Weights of a small GPT-style language model, trained from scratch on English Wikipedia.
Size: 12 layers, width 448, 7 heads of 64, MLP 896 GeGLU, vocabulary 6248.
Architecture: RMSNorm before each block, rotary positions, no biases in attention or MLP, tied embeddings, capped logits.
Training: 1059M tokens, 8080 steps.
Each number is 200 + 30 x the weight over its row's rms, rounded and kept within 0 to 999. Layers, rows and columns count from 0. The size before them is the row's rms in percent of the matrix's.

# layer 7 MLP down (transposed), 896x448, rms 0.0879, rows 439-475, columns 192-255
099,166,207,196,222,216,163,224,210,171,235,185,183,237,186,239,159,207,184,189,173,234,220,214,204,176,181,223,184,193,240,185,246,216,174,198,176,196,172,208,223,217,211,215,186,202,160,161,136,127,156,233,240,258,255,185,157,200,153,214,196,174,195,180,240
094,264,210,231,225,160,181,256,189,149,164,166,176,209,251,224,209,207,232,196,138,195,197,213,178,197,166,190,160,192,197,172,210,171,206,181,199,199,226,174,168,172,149,170,173,217,192,208,226,216,169,208,209,238,200,179,244,214,250,167,236,249,166,175,222
099,146,202,215,190,252,175,196,233,189,152,247,184,167,219,200,180,206,217,203,185,259,206,174,201,222,234,250,212,205,172,147,157,233,187,184,252,189,165,214,209,246,135,152,216,192,173,196,151,166,188,216,204,222,213,145,227,196,157,236,188,146,191,226,212
102,202,161,239,233,175,163,139,259,169,205,227,187,193,140,195,178,229,220,257,164,242,222,174,173,192,213,177,203,113,229,207,201,225,225,167,204,221,173,155,195,196,219,167,168,156,188,180,219,186,184,222,185,117,215,193,158,191,202,224,186,179,200,179,173
104,221,200,192,246,222,163,197,210,197,238,199,214,199,206,133,173,175,217,203,184,214,218,147,234,209,216,170,230,206,112,171,233,174,230,236,186,167,241,169,199,203,249,196,193,209,243,164,238,223,233,151,167,154,198,244,169,227,211,160,225,207,232,183,223
103,171,250,176,222,191,266,183,174,176,176,197,183,168,236,186,219,223,222,178,267,241,193,215,271,180,153,239,187,238,173,236,209,236,172,193,179,159,253,195,184,157,175,198,140,208,236,153,218,201,194,191,201,213,171,154,224,194,179,159,235,213,180,160,147
102,164,163,181,175,226,212,175,214,212,193,205,199,207,222,207,233,259,234,218,234,198,227,185,242,199,269,191,205,163,180,228,208,216,206,237,221,200,243,224,216,205,255,204,250,157,194,177,186,233,179,199,153,226,207,222,204,190,206,181,180,191,249,199,219
099,181,193,161,185,203,204,185,199,203,231,188,256,173,142,219,205,215,216,203,166,182,207,208,176,219,205,224,207,199,193,179,225,106,199,152,206,230,255,205,218,249,251,130,180,207,189,158,187,209,222,199,161,260,171,201,235,227,285,259,200,174,223,158,199
096,187,169,181,222,254,222,216,183,290,241,222,229,193,182,193,193,242,175,144,156,227,162,227,176,190,216,228,166,166,221,189,216,269,199,217,222,197,196,209,220,277,212,206,222,184,194,214,219,204,177,230,180,164,173,230,178,231,180,242,180,235,217,221,169
102,237,184,188,174,190,172,256,173,204,164,188,233,174,207,241,200,239,174,170,200,214,214,230,192,166,131,213,187,178,226,205,195,165,215,240,231,137,154,165,146,154,179,175,222,198,189,206,223,207,224,189,256,228,231,209,265,170,218,237,222,161,196,187,195
102,248,177,224,167,205,200,180,181,199,146,204,153,190,178,221,244,208,189,174,169,190,207,195,162,223,203,168,225,206,229,214,185,250,174,186,174,184,199,185,203,157,144,168,189,222,189,190,234,251,206,195,256,210,159,159,130,262,199,188,199,209,203,164,226
101,187,233,195,254,209,229,209,233,186,183,147,207,204,226,202,182,190,203,294,216,194,201,172,216,225,177,202,205,218,252,197,209,142,230,220,226,239,187,215,184,223,204,219,204,224,222,192,221,249,191,181,245,204,174,203,172,186,178,251,196,187,185,210,185
100,212,236,200,200,192,250,162,195,230,203,185,205,169,210,170,216,176,245,120,175,215,163,197,205,192,263,222,189,215,178,185,196,169,234,160,173,225,128,185,153,214,244,229,197,232,193,190,189,205,183,181,188,242,152,227,266,200,188,242,220,203,228,221,165
103,193,216,175,202,137,232,183,164,202,243,223,270,155,194,181,228,276,168,158,168,204,214,244,217,167,180,213,209,176,289,140,184,186,166,175,236,224,174,201,210,196,233,175,190,223,173,195,157,187,190,210,169,201,176,139,221,180,255,226,214,214,207,147,243
103,193,194,165,162,188,222,202,236,178,226,222,254,212,188,134,228,217,175,190,226,96,184,174,155,203,198,184,193,196,189,186,230,245,189,164,265,146,172,204,174,229,181,190,256,257,148,235,109,216,222,203,178,221,212,247,183,203,198,201,252,201,232,186,165
099,241,183,259,234,229,212,225,198,169,170,212,210,246,216,188,188,190,217,194,241,252,233,161,157,154,163,191,156,176,198,166,217,223,209,206,148,210,210,152,233,212,193,237,218,191,205,207,211,197,205,168,236,182,236,197,177,178,179,202,179,191,197,202,214
103,172,193,198,175,228,173,303,213,165,169,163,206,163,212,166,219,164,200,271,199,207,225,161,217,186,176,152,218,179,208,236,219,168,179,183,210,176,255,246,217,140,230,158,176,204,201,244,188,266,249,189,254,221,196,198,214,172,242,248,157,216,164,202,238
100,207,155,174,175,249,233,210,246,250,236,216,181,258,203,210,141,210,171,227,212,202,185,172,178,198,204,212,222,200,117,198,214,195,197,192,180,209,214,136,169,187,199,176,232,256,182,208,167,226,201,184,190,251,187,224,202,169,214,209,240,187,179,213,201
107,207,202,273,172,178,187,206,219,168,182,206,195,186,188,223,192,234,199,172,166,193,193,214,186,134,197,200,169,215,196,226,262,168,209,169,168,176,188,195,164,177,240,168,209,193,206,166,217,195,203,170,163,228,249,190,234,206,197,136,184,191,155,165,215
092,189,215,177,188,211,121,191,194,177,229,237,194,171,146,181,225,241,215,211,240,172,194,192,200,218,197,203,186,197,137,223,176,27,178,199,223,169,173,207,194,232,201,232,207,213,221,184,198,255,237,132,163,178,214,200,229,187,226,209,233,214,158,161,220
105,227,201,233,183,184,273,215,178,212,240,214,178,218,235,177,194,153,184,205,181,213,161,231,202,223,225,219,191,195,207,186,220,245,229,148,209,188,180,219,158,225,242,166,220,230,197,190,173,182,206,211,208,217,187,252,144,191,191,232,170,257,188,126,256
102,202,179,154,216,204,181,225,200,223,218,238,203,222,220,238,174,236,225,208,178,197,161,116,163,194,224,210,214,236,200,184,167,209,205,168,213,173,167,188,181,241,243,203,196,189,162,126,216,182,230,192,199,195,270,186,209,227,224,210,211,251,204,226,158
094,165,128,225,172,207,195,173,202,257,224,224,177,254,173,156,215,149,212,244,191,228,181,238,229,139,223,157,217,241,206,155,158,211,175,223,183,174,258,178,258,272,228,189,186,195,247,170,251,212,207,222,164,219,252,179,200,199,179,204,139,188,150,271,214
094,216,256,190,207,200,205,199,222,189,227,169,225,190,147,213,218,160,177,234,202,166,253,202,149,275,233,207,130,177,203,198,191,165,200,173,243,218,237,158,144,254,179,211,230,184,236,288,187,188,155,251,214,204,223,225,149,216,186,169,178,159,216,218,219
105,242,230,194,232,169,192,229,208,155,239,154,226,165,204,211,193,193,223,174,163,192,158,199,221,161,185,212,208,183,237,224,219,168,178,207,172,215,206,180,210,158,203,142,187,175,191,256,166,202,216,224,209,205,201,237,156,166,196,209,206,209,240,247,196
102,211,155,205,213,234,176,177,193,208,255,189,171,162,249,200,208,214,267,163,175,176,172,208,173,166,199,194,257,255,189,212,222,163,182,218,222,179,149,170,166,174,178,169,145,232,195,218,174,203,164,255,241,248,246,268,211,282,178,195,226,204,228,195,195
085,273,245,225,230,216,137,217,186,194,269,179,209,218,163,207,199,211,196,239,194,149,175,248,268,197,200,198,157,150,219,184,231,0,271,204,180,210,196,202,208,213,208,182,184,200,188,203,193,200,232,211,203,207,179,163,182,196,192,237,221,175,209,206,225
099,117,180,139,141,196,232,204,198,157,172,208,198,187,218,176,185,188,162,194,215,181,180,158,244,183,194,240,185,203,190,220,191,207,165,195,181,197,151,178,202,202,159,239,205,176,190,190,208,211,210,224,208,197,176,180,211,231,222,247,223,204,199,165,245
101,262,165,214,254,204,193,197,170,261,254,238,179,153,196,205,227,232,241,175,221,183,201,231,209,166,185,232,214,221,146,150,241,223,184,225,145,172,179,104,192,209,191,190,174,222,209,220,194,194,213,254,280,240,183,193,236,162,214,140,227,244,164,197,246
097,238,175,286,228,190,149,220,203,240,165,197,175,217,278,205,198,185,172,201,172,252,140,220,190,205,199,124,239,242,233,184,244,207,219,198,238,192,140,161,254,220,182,157,208,194,258,184,228,205,191,258,261,229,213,185,248,209,225,183,205,199,234,191,173
103,193,176,230,248,239,167,207,219,178,180,197,220,187,178,218,222,156,212,266,218,209,191,192,194,216,177,261,231,284,218,195,209,188,198,157,193,209,214,190,238,226,214,161,182,146,192,211,251,260,204,229,207,194,207,203,237,131,223,152,176,222,204,205,190
105,193,182,168,194,171,222,205,181,209,176,181,244,159,200,232,149,155,175,163,187,196,212,146,156,161,150,210,207,184,155,218,240,234,194,168,183,188,229,190,174,209,193,146,239,185,176,254,202,244,168,175,225,237,232,209,208,214,163,192,241,189,233,230,207
090,223,169,203,225,188,159,211,210,192,175,213,206,195,180,142,208,233,224,214,209,222,212,219,184,165,232,224,165,204,214,197,222,218,188,161,173,193,209,199,178,254,151,214,191,166,224,190,218,206,225,187,202,187,150,203,206,158,268,122,169,228,218,230,210
096,153,156,184,231,213,193,243,241,199,219,224,169,186,201,204,204,207,177,220,187,147,231,207,207,215,212,150,150,191,222,226,217,181,160,267,188,242,176,177,138,235,250,215,206,224,176,216,170,178,210,187,215,197,109,233,189,205,191,152,244,175,175,199,215
099,216,228,220,222,190,170,183,205,203,174,173,152,268,177,224,215,217,199,182,225,192,166,211,243,191,186,206,177,166,211,144,231,274,235,201,151,125,219,194,207,191,231,180,169,165,186,146,195,173,156,233,212,191,216,200,241,222,118,172,195,156,191,222,143
101,200,183,206,171,227,218,204,202,177,211,181,161,224,216,207,196,162,174,150,217,181,151,193,226,202,201,218,259,218,198,195,171,275,207,295,190,215,159,223,256,142,160,209,175,268,204,174,240,177,240,192,203,191,196,233,220,226,190,204,185,204,216,229,202
102,189,248,204,249,224,171,149,142,246,183,128,172,153,159,165,207,180,175,206,212,235,176,169,191,232,224,194,235,185,165,195,175,180,170,253,153,193,201,260,221,206,177,158,203,190,264,175,229,190,253,196,245,162,169,244,223,202,246,196,194,197,228,183,164
# layer 7 MLP gate, 896x448, rms 0.0816, rows 440-475, columns 192-255
100,227,194,207,218,257,205,189,229,233,210,207,253,229,153,266,207,256,227,208,174,166,218,178,209,198,182,218,180,186,233,185,174,288,193,189,160,193,242,220,202,257,225,184,186,217,215,246,203,172,177,149,222,244,169,233,179,195,164,217,223,181,207,217,206
097,197,232,215,223,242,191,186,194,179,207,217,197,186,188,259,146,222,195,198,172,238,245,173,178,202,190,174,195,155,202,217,218,230,220,180,134,215,196,190,217,169,142,205,233,239,229,192,207,183,263,204,197,185,267,225,241,235,176,205,216,221,205,219,216
098,210,150,204,223,159,204,194,184,256,209,213,201,212,152,163,201,217,282,197,139,203,179,196,188,245,216,208,170,171,212,230,177,172,189,208,231,194,216,224,214,212,191,156,219,194,199,247,222,181,156,155,202,199,189,174,198,190,196,213,169,271,213,230,186
102,169,208,200,184,189,206,172,240,243,185,172,180,211,155,244,185,166,221,254,245,198,198,242,252,211,166,208,220,144,208,143,216,263,188,178,216,205,166,175,241,203,216,199,184,237,235,222,187,243,168,234,256,187,256,166,189,177,216,202,208,218,169,149,181
104,153,201,167,229,202,265,212,176,220,224,240,183,166,231,274,221,218,259,233,128,163,216,229,177,203,240,204,214,187,239,220,252,200,195,258,200,174,186,219,238,212,273,245,247,198,198,176,166,173,217,170,208,187,187,248,195,182,237,237,182,241,216,243,195
101,242,182,202,181,254,171,208,165,249,228,181,191,169,197,270,184,241,194,210,233,212,213,199,195,247,203,217,207,194,220,147,193,267,238,194,178,173,194,189,177,246,235,209,215,164,171,252,176,150,222,203,243,197,210,230,247,205,182,177,205,152,214,227,219
093,152,141,217,217,193,198,236,192,217,207,203,202,214,171,194,162,294,169,205,187,169,188,219,180,167,219,226,194,216,207,170,175,182,247,205,186,166,230,195,190,222,189,193,135,183,255,208,165,234,152,157,237,203,226,176,213,189,216,195,189,169,203,175,185
099,192,161,200,207,236,187,174,218,193,247,204,178,205,258,160,191,187,189,200,119,181,164,179,254,172,183,194,208,252,192,198,216,187,212,183,145,250,247,243,216,197,209,240,166,198,175,139,204,224,172,207,243,187,262,214,209,224,162,161,232,206,250,230,140
105,185,254,183,184,240,235,218,160,128,198,169,206,214,202,161,204,237,184,161,199,207,189,180,184,181,168,198,212,156,218,224,190,201,242,196,208,198,209,221,185,249,220,195,189,197,183,185,160,239,136,234,197,191,222,152,196,233,197,217,205,202,206,206,215
100,184,210,179,142,170,222,182,155,198,164,154,217,210,202,208,281,186,210,188,241,151,192,186,192,213,192,218,157,179,161,208,152,207,190,185,205,259,191,274,217,207,188,196,188,148,154,219,209,211,189,228,203,245,239,198,200,224,245,172,185,192,235,207,234
104,224,150,212,149,200,201,180,202,199,270,196,247,208,181,214,171,166,220,174,214,179,200,202,211,143,201,206,179,229,237,179,242,194,173,247,183,251,175,171,232,210,249,227,220,247,163,213,252,201,245,243,156,235,186,225,138,218,189,218,213,219,210,202,236
104,244,239,205,204,242,182,174,236,211,255,197,206,216,196,134,265,179,200,241,199,177,181,221,169,171,219,207,197,165,218,195,207,228,229,174,200,196,214,177,173,161,220,184,226,168,222,169,198,204,201,174,175,223,165,194,174,240,205,180,179,189,248,157,231
104,206,190,212,262,156,190,232,192,165,196,220,178,217,164,155,226,306,193,240,196,181,245,220,183,149,166,231,159,210,204,212,213,239,199,214,227,203,176,230,165,179,258,210,154,225,163,187,265,173,167,146,232,196,236,202,164,209,183,169,259,212,188,144,176
102,179,203,158,190,167,211,248,136,204,180,169,273,182,155,221,262,225,163,169,202,190,199,168,241,190,197,185,211,175,242,197,144,166,194,239,194,203,195,194,196,232,199,216,176,192,214,228,182,186,201,211,179,207,224,182,252,219,185,242,177,231,161,217,176
097,226,199,236,202,229,204,179,151,268,174,247,238,235,204,172,182,169,159,211,228,201,175,228,203,208,226,193,186,248,211,226,201,175,177,221,176,247,213,186,200,216,162,218,211,257,224,165,281,248,201,171,222,216,255,130,209,214,184,249,216,172,210,181,197
106,170,204,204,235,190,220,233,202,158,245,223,232,208,245,236,216,232,264,184,129,161,132,196,169,192,206,201,164,239,218,230,156,203,212,235,198,230,163,191,203,155,212,180,187,165,156,188,191,192,176,249,176,157,218,222,186,227,182,264,186,166,204,163,207
101,197,206,190,187,245,215,222,159,246,214,185,169,243,223,187,136,178,187,166,213,211,159,172,190,164,204,165,225,231,225,249,259,212,188,228,177,250,184,212,188,237,200,172,200,259,157,189,196,238,197,184,219,183,197,207,175,172,191,214,222,164,210,196,194
111,179,209,235,205,186,199,256,217,164,211,185,181,212,161,222,186,154,177,158,222,248,242,205,228,165,227,181,186,193,119,206,182,120,200,219,138,227,206,149,191,188,177,225,200,200,226,279,215,251,203,239,177,133,182,196,174,176,203,222,179,149,173,217,211
092,307,175,155,184,252,165,230,171,264,231,170,259,220,174,201,165,225,206,158,199,218,156,225,161,218,209,201,203,181,244,201,218,252,232,179,225,250,232,198,234,186,240,159,218,157,203,208,199,186,203,196,156,195,140,197,229,210,175,141,196,210,201,180,227
102,241,235,188,154,136,259,236,190,274,208,206,160,209,202,163,188,242,166,227,184,175,134,214,179,222,209,190,135,217,243,181,142,233,147,198,241,146,181,204,130,255,252,181,235,191,184,217,212,221,184,185,188,208,221,201,230,196,201,239,190,213,224,190,181
098,194,174,234,211,192,197,188,174,232,200,184,177,197,192,174,185,196,193,207,249,130,213,141,194,207,184,117,159,248,206,203,189,173,201,188,156,237,248,193,197,210,153,241,203,167,201,203,250,171,227,175,172,217,174,165,223,135,207,207,225,262,150,180,194
096,237,222,239,182,202,189,206,206,214,154,222,198,189,206,208,198,194,184,182,205,177,237,167,127,161,192,193,213,222,178,223,197,196,231,201,195,179,219,234,214,211,210,180,180,171,190,218,195,199,269,252,214,221,213,209,182,212,184,141,233,245,213,215,209
094,231,209,174,217,221,186,184,197,243,226,228,218,216,150,193,204,226,192,151,222,251,160,220,152,233,149,253,203,160,221,202,210,186,260,196,179,217,201,221,210,217,221,187,206,198,176,236,219,146,230,179,200,185,170,149,211,269,216,211,249,178,189,209,227
104,196,241,196,220,221,199,126,213,209,245,180,198,205,191,178,177,204,204,168,178,203,210,183,216,175,133,200,169,209,184,187,194,189,233,244,198,145,196,205,244,125,195,243,218,241,168,196,204,183,232,154,216,191,190,142,168,221,165,244,201,219,184,269,183
104,197,207,220,202,166,171,222,169,209,246,232,170,111,203,172,178,186,213,257,201,170,222,222,183,183,183,212,232,195,166,181,221,210,230,258,221,211,207,167,134,233,138,200,183,224,188,164,170,214,220,191,268,195,215,147,199,209,169,207,230,179,209,195,229
079,157,230,216,194,221,223,214,173,152,184,207,233,198,226,181,182,196,187,247,228,224,176,209,182,259,209,178,206,199,207,203,152,314,153,170,194,186,171,206,220,135,162,209,253,131,242,202,251,205,145,205,245,262,198,187,171,173,201,214,226,219,155,213,186
103,211,167,214,207,165,187,194,276,209,193,238,199,178,230,209,228,233,205,254,168,181,209,184,200,193,194,213,185,241,195,199,229,205,186,194,152,243,156,253,233,198,211,245,186,238,180,209,242,194,182,186,244,264,207,232,192,181,185,176,201,239,234,191,203
104,200,217,192,152,207,168,215,228,179,216,242,195,164,188,214,200,220,218,191,226,213,225,180,143,169,208,219,200,171,203,207,251,188,164,228,215,210,194,190,201,212,208,183,207,200,218,167,211,174,191,247,200,223,177,211,208,227,193,223,219,237,199,213,217
097,257,201,189,168,190,200,198,192,188,201,250,166,114,190,200,247,280,175,207,199,251,209,204,214,272,202,258,190,189,196,156,227,203,204,209,200,165,250,236,183,195,242,235,167,238,198,177,219,180,252,220,242,190,194,203,182,250,260,230,194,179,211,188,249
101,208,151,202,183,192,192,147,195,152,201,182,225,219,211,213,178,202,200,168,191,213,192,182,158,209,269,210,221,174,238,253,191,123,191,168,177,183,155,210,177,189,240,200,200,204,215,168,224,185,202,199,199,226,150,167,240,161,287,199,228,190,169,222,228
103,193,157,217,214,205,228,208,173,221,228,140,174,237,240,212,227,177,172,155,194,146,234,204,215,214,203,208,197,222,214,226,193,153,201,208,221,262,189,156,223,168,203,278,229,222,209,155,169,163,195,171,227,244,146,198,219,132,190,194,180,199,236,173,223
093,129,170,195,163,156,167,214,200,244,171,202,168,205,156,206,164,215,222,199,171,231,157,179,234,203,171,163,171,190,222,172,261,183,168,205,227,232,169,203,208,208,261,219,211,182,175,251,198,181,238,196,175,209,230,266,154,195,237,239,261,156,188,202,229
098,231,198,233,187,208,170,234,221,175,161,229,189,179,207,230,221,173,177,172,190,196,196,150,177,219,197,207,194,190,194,206,154,197,198,232,200,212,173,210,194,197,214,189,215,206,190,250,251,204,195,248,241,210,224,243,203,204,212,235,215,204,200,234,219
094,193,266,205,189,174,234,163,259,189,211,249,221,233,207,207,213,194,230,166,172,197,216,208,216,199,233,196,156,236,191,195,253,192,141,178,200,196,187,180,153,196,161,208,178,234,187,172,240,182,165,266,235,207,218,113,218,189,215,235,218,184,198,147,188
096,232,210,223,177,179,202,225,198,227,196,187,201,168,183,192,186,241,163,231,210,227,216,266,196,166,209,219,185,171,185,231,196,181,166,186,231,273,199,195,197,219,180,197,140,156,194,214,236,221,167,222,172,161,220,222,168,220,256,196,207,152,206,210,213
100,221,178,172,205,131,230,227,154,222,230,208,185,165,163,175,172,211,235,156,181,229,179,196,176,220,187,224,210,230,213,200,190,151,193,247,234,197,186,237,233,187,197,204,193,239,210,196,138,206,208,173,181,207,213,178,212,215,192,237,248,224,214,203,172
# layer 7 MLP up, 896x448, rms 0.0879, rows 440-475, columns 192-255
097,235,219,165,149,219,193,216,195,213,128,144,179,210,164,195,193,127,206,220,231,204,218,219,224,165,230,191,228,172,233,195,198,250,165,199,212,150,198,227,194,214,184,208,172,204,197,237,179,178,269,209,224,241,186,180,216,231,170,197,186,207,185,235,193
100,185,179,197,170,195,152,216,219,203,187,201,244,172,217,229,207,165,204,193,178,208,183,217,179,205,177,209,191,222,194,223,168,232,153,231,248,144,245,217,208,140,188,176,180,196,194,205,199,158,221,187,263,166,156,154,187,216,216,212,190,245,252,220,161
099,188,206,200,213,223,219,218,226,220,184,165,151,182,181,242,198,205,156,122,181,183,232,229,197,177,212,156,200,189,193,222,169,208,199,176,207,214,253,194,207,214,201,198,184,151,251,206,196,200,171,228,242,183,181,174,230,205,162,226,219,176,177,160,206
099,174,220,161,169,178,190,209,157,196,283,199,235,158,172,167,188,206,210,221,185,191,198,152,169,139,184,212,171,168,199,215,185,241,223,231,243,230,196,205,197,192,151,171,206,193,239,168,194,227,215,204,256,157,189,203,305,143,273,178,155,215,160,228,156
104,166,253,237,160,235,179,211,208,184,211,174,206,197,188,199,154,187,142,214,254,209,227,186,211,173,268,205,209,262,218,171,194,153,216,206,220,213,164,203,174,200,237,207,191,185,205,194,203,186,252,179,213,147,217,240,233,197,216,243,212,256,216,214,189
100,206,132,230,187,192,189,153,221,210,204,177,217,183,211,125,198,235,151,228,218,167,208,194,252,157,173,241,199,204,219,220,222,248,182,272,205,195,205,254,201,244,161,220,241,243,198,180,187,187,209,192,227,230,208,219,214,135,225,180,196,209,202,207,188
091,224,236,218,227,246,214,214,234,237,196,204,203,170,158,221,173,181,165,176,157,232,151,189,255,162,254,247,219,216,202,159,197,215,231,208,224,230,209,206,163,210,264,285,246,132,158,185,193,175,250,226,213,221,208,161,214,171,155,208,227,161,160,113,174
102,187,243,215,242,218,190,226,156,238,146,246,160,168,170,178,192,208,213,209,159,192,233,155,241,212,212,221,182,212,247,211,176,168,187,175,202,163,221,165,176,204,242,194,226,254,236,167,188,225,202,199,223,250,239,174,213,225,221,191,243,195,209,192,245
104,213,191,219,194,235,244,196,193,234,200,201,225,209,239,246,209,167,204,156,182,169,273,192,197,245,209,168,187,167,210,169,203,219,170,176,133,170,181,170,165,194,215,194,229,206,225,254,219,198,241,217,185,193,163,210,244,185,254,228,210,202,171,172,219
103,184,146,194,206,200,198,158,214,191,221,168,176,151,197,177,254,212,216,184,189,233,194,137,240,137,203,192,187,208,168,220,171,184,163,208,179,192,147,179,191,173,167,210,142,193,196,219,153,186,206,210,159,202,213,131,200,203,231,248,197,198,181,186,218
102,185,207,186,170,210,224,160,195,174,209,230,159,166,198,240,219,248,173,188,187,215,219,186,212,202,154,184,200,271,206,134,231,210,203,135,239,214,188,254,219,206,220,250,225,214,237,168,217,155,201,229,215,239,232,178,210,216,225,185,203,214,192,202,176
097,173,198,211,239,220,233,181,256,220,209,160,202,230,190,151,206,178,216,177,185,131,191,190,174,141,154,244,219,185,169,206,214,161,214,175,234,230,207,229,190,235,188,205,199,168,214,141,235,135,207,200,228,220,211,240,169,163,171,224,167,215,122,185,192
099,197,175,174,138,234,186,190,182,224,210,193,199,234,239,207,186,206,207,208,185,211,238,159,220,152,179,231,219,243,208,219,200,221,217,168,169,163,240,230,152,191,184,150,216,234,183,166,186,211,166,195,209,208,185,278,198,197,193,239,179,157,245,248,183
100,169,243,117,244,160,208,197,197,166,213,185,191,196,153,213,194,159,172,159,184,202,279,264,246,225,212,181,195,204,230,195,160,194,190,181,184,216,172,223,221,174,179,193,217,221,172,229,248,200,189,207,170,241,241,165,188,180,207,199,213,186,172,193,217
098,223,156,124,221,202,251,223,167,263,195,223,258,229,144,263,269,214,133,180,231,216,171,151,210,204,231,191,186,164,182,237,232,237,217,193,183,182,180,244,181,196,218,154,161,198,193,269,171,201,125,187,159,227,179,191,195,216,235,204,216,209,167,214,172
103,201,169,143,208,198,196,188,207,191,205,146,209,186,201,213,200,195,164,268,169,267,220,155,227,138,174,207,198,205,199,147,210,218,185,191,160,204,233,194,173,201,200,207,138,170,202,180,239,183,253,188,184,170,200,206,214,175,197,179,167,199,212,228,203
099,216,212,208,194,143,200,227,194,246,163,243,188,206,221,185,204,160,220,198,281,167,223,148,177,197,257,192,177,192,185,207,197,246,191,135,141,164,176,197,170,224,262,175,187,195,190,159,191,241,197,184,208,175,188,193,237,198,208,177,242,199,236,209,201
108,225,220,230,155,139,222,216,185,194,213,221,224,192,289,235,194,218,240,238,216,206,169,210,252,237,209,188,212,212,235,216,192,222,222,185,299,198,219,223,210,194,208,182,170,221,208,211,205,201,203,179,198,254,219,188,206,257,202,159,162,222,216,186,191
094,203,199,181,214,151,253,171,189,169,192,183,254,241,179,187,168,133,208,178,121,236,205,203,199,203,241,162,222,184,200,184,223,176,218,187,156,235,196,228,178,207,146,166,158,165,238,195,258,194,159,235,160,184,183,225,200,193,186,178,156,187,256,244,230
105,207,174,235,203,184,191,168,182,220,150,154,248,171,186,145,189,213,217,238,182,220,214,227,198,176,155,243,295,177,216,196,195,260,231,235,174,201,190,222,188,167,157,177,208,204,225,156,154,221,188,184,189,219,189,217,218,256,222,156,250,218,213,193,193
100,210,196,177,199,221,266,184,242,134,181,233,164,198,254,202,223,240,198,213,178,197,220,156,198,148,187,197,206,195,235,226,222,226,198,208,260,267,217,202,161,228,204,127,204,200,227,167,196,136,255,207,237,245,220,204,207,173,162,177,226,214,196,193,179
093,246,197,181,199,195,194,193,136,206,202,166,205,142,197,208,254,246,183,172,176,235,215,232,229,174,192,251,192,191,227,190,183,294,177,224,220,185,209,226,176,225,237,186,222,224,288,199,229,233,234,216,172,148,226,223,244,176,172,269,239,236,234,223,196
094,199,170,183,209,212,180,208,244,130,201,189,194,207,226,161,256,231,228,140,231,155,180,193,172,295,213,235,230,200,215,184,175,184,222,230,165,204,195,194,170,233,196,206,193,172,201,142,213,157,206,200,176,213,194,179,213,208,204,279,169,183,222,165,265
111,212,216,226,230,137,176,222,178,173,203,125,191,176,225,179,167,237,243,188,185,127,226,207,195,209,193,210,195,180,211,206,144,161,150,152,169,180,194,216,166,204,259,172,183,128,252,211,263,199,221,174,195,197,172,157,207,196,207,190,197,201,219,237,158
107,171,219,216,152,186,177,203,207,258,185,182,234,200,192,202,121,216,244,198,229,237,186,145,246,231,175,237,162,245,248,213,234,206,199,193,200,215,200,180,169,248,191,171,237,177,149,160,219,196,189,221,209,263,239,206,183,160,234,189,258,183,195,191,246
075,222,239,215,172,158,172,223,182,219,191,219,164,238,204,183,202,221,171,159,210,200,182,221,175,231,148,198,214,199,196,227,225,255,247,191,217,184,226,177,149,202,223,221,196,190,251,165,203,173,205,192,187,163,168,257,211,170,179,230,149,210,190,182,244
098,215,214,141,200,209,189,249,190,207,192,201,237,189,128,175,202,152,197,205,147,211,178,189,202,243,180,205,181,177,196,184,170,222,222,216,209,189,157,258,210,228,187,196,242,182,244,220,225,226,199,148,201,169,159,160,227,237,208,234,214,195,176,172,159
102,173,160,195,215,223,235,214,183,207,179,200,216,245,226,207,210,183,195,158,182,204,185,219,189,142,197,216,224,180,191,197,205,184,188,178,262,186,187,230,229,185,186,244,216,192,213,184,166,217,220,171,212,190,191,181,213,180,180,183,228,201,159,200,195
099,183,198,213,237,171,256,164,214,209,217,192,174,208,245,198,239,235,258,237,220,211,176,241,149,251,222,199,210,165,201,218,156,156,202,224,188,256,190,186,186,260,175,179,209,257,205,188,180,157,269,208,213,269,202,182,189,195,225,223,218,198,187,206,192
104,246,117,174,219,174,146,215,182,228,227,176,235,177,196,200,218,196,223,226,178,243,119,208,182,216,238,233,171,185,217,233,211,197,215,115,210,238,176,240,166,212,215,217,233,165,197,181,202,194,208,165,167,210,198,197,253,185,208,140,163,163,173,227,233
109,198,202,189,175,209,191,189,199,224,188,185,194,232,207,250,211,221,287,205,206,200,181,161,195,262,212,224,242,184,211,191,167,192,232,184,180,173,177,230,157,171,193,245,235,213,226,218,185,223,241,245,200,198,186,219,241,206,218,235,192,232,165,169,180
090,207,230,167,197,160,197,257,186,275,245,164,195,180,148,193,242,245,249,200,184,221,292,182,239,224,205,172,187,194,233,157,219,250,214,221,248,228,136,222,204,202,207,165,200,183,209,199,211,149,224,194,204,193,161,150,188,202,179,212,198,240,185,164,236
096,219,189,145,211,202,211,183,132,234,118,183,145,189,182,179,173,227,224,126,179,285,199,185,195,255,217,123,212,205,216,233,228,231,250,205,213,218,183,220,190,171,144,164,220,260,182,267,149,199,161,213,218,212,277,226,179,200,165,192,184,208,188,179,190
093,251,203,175,205,165,155,139,191,192,217,202,199,188,180,184,190,206,177,220,243,160,186,160,230,211,186,184,216,174,223,225,154,131,206,196,188,164,238,198,208,217,219,207,157,161,236,223,124,209,217,179,181,180,165,179,189,182,208,229,228,218,178,216,239
097,180,183,136,284,229,142,202,190,204,235,197,237,230,191,239,243,185,189,149,137,191,209,195,203,217,220,138,220,276,200,191,213,154,190,206,212,181,198,167,221,219,254,217,200,221,203,228,178,180,205,162,204,180,170,183,153,247,202,201,215,229,185,174,160
101,255,223,171,197,236,166,254,149,218,218,184,160,164,186,229,172,178,177,195,176,245,185,175,218,203,225,232,212,177,166,233,182,176,210,210,183,190,199,179,142,185,220,220,169,211,234,207,236,130,187,168,213,250,240,204,161,157,246,231,164,179,168,268,143